python train.py --n_layer=10 --attn_scale=0.271 --init_std_o=0.0274 --steps=6080
Each number is 200 + 40 x the weight over its row's rms, rounded and kept within 0 to 999. Layers, rows and columns count from 0. The size before them is the row's rms in percent of the matrix's.

# layer 3 MLP down, 128x512, rms 0.122, rows 51-76, columns 0-127
099,213,283,202,176,166,180,167,210,180,256,147,223,197,196,217,177,205,122,157,222,253,148,150,151,248,145,209,255,237,138,209,155,173,249,192,192,151,190,223,127,131,193,245,280,243,208,201,162,274,248,164,254,213,218,198,224,139,195,248,235,246,231,281,148,191,171,141,195,258,146,188,207,181,216,201,228,169,190,210,243,192,167,255,241,215,239,184,217,233,225,264,168,197,132,179,194,258,209,178,143,171,182,150,212,168,190,261,187,307,183,271,283,211,239,286,166,292,273,183,167,177,145,279,204,180,234,198,218
102,222,267,205,208,168,164,150,270,197,212,184,166,191,159,190,206,235,167,193,205,168,165,198,203,166,228,181,136,219,149,137,154,190,168,176,168,188,200,228,224,143,158,291,259,200,143,197,202,222,242,292,198,200,144,149,198,140,242,307,175,189,161,163,194,209,219,255,268,195,212,144,250,257,179,172,197,227,165,220,207,181,186,128,222,69,242,148,179,223,301,317,165,182,193,194,170,171,276,231,154,231,157,163,181,290,217,222,191,195,272,234,182,171,192,303,190,219,200,252,152,156,161,191,200,166,259,192,203
097,127,189,187,135,217,131,208,194,158,258,169,207,190,136,134,213,170,197,244,185,203,191,200,250,231,209,149,260,230,209,105,180,209,193,214,248,226,223,168,189,246,246,138,176,141,189,255,250,169,184,195,146,182,232,240,182,212,175,269,216,198,176,160,232,183,216,190,185,185,240,176,255,233,195,191,176,216,221,115,183,214,227,172,265,152,238,250,268,158,171,249,227,154,155,208,214,202,179,338,246,170,274,290,179,198,224,212,271,296,184,239,107,265,233,179,306,225,203,275,165,181,222,257,167,265,139,140,205
101,241,198,218,182,233,208,241,114,227,234,219,191,176,255,166,116,167,222,178,224,172,164,238,147,227,197,182,168,216,161,253,231,186,236,182,181,201,196,182,240,190,227,107,91,195,195,116,244,128,194,185,185,181,177,209,224,201,156,215,169,154,240,216,211,202,217,246,182,198,137,201,266,227,223,172,221,224,152,228,160,188,251,279,265,234,260,253,242,255,191,230,236,121,239,237,213,234,228,263,197,172,236,171,228,226,208,186,190,227,193,169,244,216,199,212,232,202,253,201,210,206,167,163,247,155,229,179,254
105,168,132,175,225,184,217,255,211,205,156,202,190,180,210,145,175,98,190,176,140,238,201,212,201,110,125,177,155,137,214,205,163,230,176,241,222,165,134,172,245,211,152,243,202,213,225,231,227,222,200,182,201,176,175,187,247,256,268,177,225,224,235,144,257,236,115,238,257,212,188,225,210,162,237,300,283,239,196,206,218,208,147,132,176,164,153,218,181,228,237,172,97,240,268,113,136,192,243,201,90,279,194,206,170,233,118,216,236,165,153,178,179,125,283,284,211,113,219,205,196,228,222,190,157,211,248,206,200
102,165,198,239,173,264,231,144,129,240,129,222,223,231,165,146,241,237,194,201,242,175,220,255,232,191,237,231,281,246,233,159,259,202,158,119,182,238,150,226,178,207,169,174,172,190,205,97,178,149,228,241,297,181,247,187,197,191,198,239,256,186,211,145,184,166,189,245,212,215,155,171,136,169,188,193,207,246,194,191,228,266,223,235,208,276,255,197,193,231,226,210,250,184,265,242,210,198,86,96,154,270,201,233,245,141,201,213,198,152,238,226,206,146,176,140,185,223,183,210,244,201,99,154,153,180,209,223,180
110,193,230,204,253,252,166,225,181,245,218,242,188,157,160,210,214,239,168,143,154,194,185,177,228,200,279,128,268,315,186,210,210,170,208,242,188,165,163,272,218,249,263,210,274,249,241,143,218,180,231,243,274,278,234,281,177,168,141,136,214,206,177,201,205,255,242,192,136,242,194,159,145,224,216,166,223,240,192,95,187,217,130,181,155,199,201,252,184,256,229,178,209,179,219,205,139,122,223,206,203,200,215,224,263,175,204,144,303,138,210,206,299,205,149,162,245,258,156,228,152,157,198,235,199,141,233,190,273
107,243,238,140,215,179,155,208,246,196,209,161,167,234,180,246,231,267,136,246,225,210,183,188,201,243,137,205,193,203,298,254,220,195,149,257,181,147,221,262,207,210,240,178,182,156,164,232,177,184,102,143,200,221,269,241,296,197,247,200,208,209,229,199,217,230,154,183,218,225,166,193,184,184,149,209,161,153,193,178,263,165,211,215,235,209,207,195,170,248,221,252,236,196,170,148,204,178,212,151,209,200,238,294,184,234,241,167,174,235,202,185,189,228,221,176,148,267,180,232,126,241,218,183,188,169,265,130,203
110,298,223,190,204,194,201,189,234,154,298,210,160,202,238,178,256,169,160,255,198,175,258,204,174,167,183,152,207,190,206,188,175,223,228,188,218,257,222,256,197,253,177,164,132,195,232,209,153,227,186,182,181,136,301,235,185,193,164,147,215,163,119,169,211,231,137,202,163,191,180,228,291,245,238,154,209,212,247,210,202,209,218,219,176,173,218,144,166,205,149,209,253,214,215,158,269,222,192,166,192,159,189,159,128,176,234,252,199,173,179,122,209,162,171,200,155,220,207,146,219,145,218,193,188,166,116,181,188
101,198,112,249,187,223,180,210,237,125,157,221,190,200,129,135,182,256,215,205,174,219,208,241,212,267,168,232,117,204,266,230,104,223,189,197,160,109,217,152,178,168,133,221,231,237,177,122,216,210,220,126,236,185,203,213,190,209,208,184,199,215,201,133,255,226,224,279,233,172,198,213,129,234,235,294,201,232,300,209,189,222,239,188,289,234,202,203,229,212,224,267,227,178,210,281,148,251,268,141,234,164,329,163,201,205,257,195,204,200,187,200,203,189,185,234,241,228,222,223,248,198,219,206,201,229,185,134,150
113,155,270,220,158,143,218,224,206,218,244,95,191,209,186,136,207,207,120,204,200,164,161,170,169,211,216,153,238,163,235,180,186,208,205,179,306,152,219,229,198,204,118,289,275,165,223,248,145,210,283,137,212,204,214,205,216,233,247,214,210,147,185,230,235,166,138,158,210,221,197,228,213,233,246,132,183,178,239,253,180,204,210,240,254,217,231,178,182,151,201,199,182,290,242,181,255,269,179,170,263,175,197,173,277,178,129,163,245,191,191,224,165,192,237,224,213,169,118,227,205,227,192,202,196,179,292,146,203
108,153,211,214,291,136,222,198,227,80,243,140,138,197,137,240,199,192,131,187,266,192,170,150,233,252,199,172,204,260,168,211,194,183,242,194,205,165,255,233,205,220,221,278,213,179,143,166,171,191,226,160,143,226,202,201,240,155,226,252,210,194,226,243,187,225,193,206,226,200,161,140,253,221,246,196,242,177,192,230,214,215,193,207,214,226,230,274,216,216,126,274,213,223,231,239,164,245,266,178,183,225,222,170,250,284,182,205,252,210,152,230,217,196,243,259,107,267,227,226,202,198,165,211,288,172,172,230,153
102,215,248,194,146,178,217,234,203,194,211,219,224,148,191,157,193,188,148,251,139,153,261,152,184,142,239,155,213,215,174,241,158,267,168,244,220,157,152,222,203,212,197,220,232,234,233,214,116,190,181,123,176,224,180,240,194,169,198,190,271,189,200,205,202,249,154,205,160,179,203,201,153,244,220,142,192,244,203,224,205,204,249,153,170,177,270,194,233,107,169,214,219,176,254,211,195,134,188,251,184,261,199,214,199,189,230,163,201,171,164,234,264,207,129,224,211,294,303,203,203,180,234,203,198,232,222,208,177
099,193,227,173,161,200,194,176,205,196,260,194,176,233,181,248,204,153,201,183,184,244,194,144,161,251,221,158,159,185,208,210,153,251,197,284,185,214,158,211,103,204,172,202,220,220,281,258,148,299,117,159,176,198,158,165,216,206,249,262,184,243,247,189,232,201,166,169,225,240,141,180,225,300,234,137,185,189,193,174,216,198,145,159,225,228,171,181,252,161,157,234,185,225,162,190,218,196,198,188,268,221,210,157,145,214,217,251,174,254,214,230,194,191,176,253,179,175,229,200,181,181,176,217,201,234,178,252,200
093,171,244,174,123,290,218,243,226,139,190,212,219,156,201,208,139,215,183,251,109,219,218,216,181,181,207,151,260,299,246,217,169,137,131,211,187,180,296,235,184,162,238,147,194,175,202,238,264,161,300,196,214,263,178,175,171,156,183,235,171,223,229,275,236,224,223,202,233,184,194,213,243,183,164,198,167,262,191,225,202,93,161,250,232,224,219,253,206,232,206,220,182,215,197,164,122,236,185,169,214,189,233,196,254,206,256,241,216,185,194,224,233,254,201,199,219,201,204,218,279,207,282,179,213,158,166,161,194
086,231,230,199,210,226,220,214,170,183,160,202,226,205,173,216,232,214,216,233,178,177,203,209,161,185,150,222,227,130,202,172,185,258,186,201,191,321,242,194,142,231,164,224,224,120,191,260,204,157,162,236,201,231,224,156,166,247,208,238,215,220,168,165,197,249,189,174,198,151,146,252,200,145,209,238,202,141,157,241,190,144,205,221,167,137,240,228,156,187,196,199,179,127,213,217,121,182,179,167,198,200,138,164,138,207,220,187,198,159,214,170,216,327,196,173,189,189,231,170,226,235,105,164,224,227,168,206,189
107,120,189,264,264,183,179,170,244,208,123,191,179,251,222,144,232,208,299,204,161,198,188,228,232,165,224,188,205,242,167,223,199,118,236,192,147,243,203,270,143,163,297,179,222,173,161,139,160,221,245,249,186,247,257,181,193,202,147,120,252,179,201,231,165,185,265,207,205,239,193,134,218,104,211,235,228,212,245,199,195,203,174,219,168,171,100,214,228,189,211,237,170,126,228,217,209,178,234,204,118,208,218,188,222,172,150,192,232,182,201,180,244,216,199,206,137,227,165,180,220,231,196,181,283,236,255,235,162
096,208,218,191,172,250,266,160,236,226,227,149,225,274,138,218,197,209,286,210,186,160,172,149,190,218,243,250,156,157,245,179,230,172,192,236,208,183,276,143,183,264,193,186,213,159,183,245,218,182,185,174,244,196,157,224,218,142,209,158,213,132,169,199,198,186,266,223,193,219,190,256,165,202,192,210,193,199,118,192,193,226,151,173,257,193,183,207,238,216,141,223,208,200,244,228,176,179,202,215,235,222,184,178,169,206,212,167,165,201,201,202,179,200,208,173,198,219,275,203,226,177,115,214,222,152,168,153,145
099,163,293,196,198,228,234,191,261,217,313,287,133,176,208,180,224,194,128,157,177,188,197,151,209,188,201,254,165,167,208,246,208,203,190,136,209,203,202,201,182,271,221,148,197,217,178,155,214,157,135,264,204,212,204,303,178,184,262,141,247,225,209,236,197,139,202,148,233,228,191,159,200,195,201,195,209,222,236,241,216,149,124,244,207,200,267,287,224,178,132,144,222,268,118,218,211,243,193,202,198,156,134,242,275,173,227,191,219,178,152,213,221,202,191,203,247,145,232,190,164,258,215,215,125,235,169,232,220
094,128,195,185,215,183,233,262,192,179,202,277,247,196,203,217,176,181,231,221,150,216,176,166,244,172,207,220,203,134,287,205,181,265,191,239,195,248,197,117,226,230,211,176,224,202,187,205,167,233,194,231,269,204,211,217,177,255,147,141,176,225,191,206,172,219,143,276,169,182,222,200,205,235,223,150,141,201,225,259,228,203,254,196,231,272,205,234,192,209,185,190,168,187,187,220,192,168,129,159,201,255,260,178,257,202,170,249,125,187,158,178,238,210,193,263,214,211,238,219,232,267,193,169,121,216,230,178,228
105,184,266,214,182,234,213,191,201,251,199,218,147,262,176,188,243,180,210,234,223,291,182,152,165,239,191,208,219,247,218,213,223,191,206,272,239,173,239,187,270,201,186,278,249,129,116,256,211,191,253,198,195,238,248,254,245,161,191,176,281,217,148,172,117,259,154,205,149,169,206,239,202,209,183,184,218,183,197,232,224,176,147,97,217,196,221,159,144,260,209,198,172,166,231,221,138,219,236,274,181,215,184,225,232,194,193,193,197,160,265,191,204,205,268,225,171,146,284,147,184,193,176,182,228,213,197,110,218
109,271,166,210,282,201,193,249,199,229,226,232,184,233,203,247,219,142,197,198,211,242,184,180,168,210,124,219,183,188,229,218,229,174,183,225,227,236,162,221,202,178,264,146,154,195,207,199,164,158,136,238,135,193,209,193,247,225,220,138,249,194,250,272,198,205,246,273,179,170,232,224,180,222,181,241,143,167,283,194,232,229,216,188,137,191,225,212,202,192,295,125,237,177,219,153,218,225,254,154,249,207,213,226,271,212,156,146,219,156,225,195,180,183,256,108,207,221,214,141,233,139,168,242,183,157,191,248,201
101,236,109,214,206,231,235,142,238,185,241,167,203,252,270,201,218,197,146,110,202,210,229,165,168,274,174,137,149,192,250,167,194,208,120,240,231,194,270,204,265,249,140,191,175,161,206,234,179,167,171,215,221,188,243,246,179,187,184,197,184,224,155,202,167,238,149,155,262,241,188,197,230,243,204,194,214,246,189,221,230,150,204,165,249,197,231,147,140,187,207,239,277,193,215,301,171,147,182,178,242,177,177,258,142,237,219,220,231,218,192,217,182,252,179,198,253,234,181,257,174,170,213,227,226,232,163,171,222
103,243,222,135,219,130,193,218,195,110,206,276,183,242,232,216,195,220,226,193,321,234,223,255,208,210,175,248,211,228,231,217,136,216,189,248,214,238,223,146,182,258,200,163,123,277,135,176,163,227,190,234,201,129,229,205,202,187,243,117,158,217,195,163,249,194,211,228,216,201,182,297,251,229,243,169,191,204,218,234,227,237,177,241,272,158,205,225,144,235,190,219,189,174,150,190,220,165,230,174,244,173,238,185,213,258,188,178,172,181,198,215,193,202,229,201,245,222,208,255,190,222,174,198,249,259,192,248,227
096,159,230,135,162,304,186,219,156,158,323,200,132,166,248,147,230,175,195,219,173,231,274,163,184,226,233,173,244,238,170,233,216,126,216,233,160,143,218,241,157,210,249,144,229,195,193,207,197,266,188,246,233,179,196,245,202,251,151,172,204,227,222,188,186,194,201,203,249,206,243,212,226,152,211,167,152,221,190,208,122,222,247,272,143,265,187,166,178,319,207,192,237,119,231,220,221,251,207,240,261,240,238,295,205,203,185,228,245,237,196,249,217,208,216,137,208,146,182,264,222,243,196,218,194,210,180,203,176
112,251,167,224,177,214,276,246,193,147,234,217,113,197,187,224,192,219,217,182,298,222,193,187,174,163,178,197,170,158,197,140,188,207,225,202,230,190,152,190,161,164,167,261,232,164,246,215,169,193,191,265,175,151,199,213,188,152,196,214,309,161,176,173,191,131,191,130,226,255,202,205,273,247,191,211,214,211,212,235,149,228,235,241,112,250,231,188,195,279,243,175,194,199,244,177,167,204,149,197,265,198,159,149,235,193,181,177,194,218,228,213,176,150,179,182,208,198,234,236,239,211,234,264,212,233,182,235,187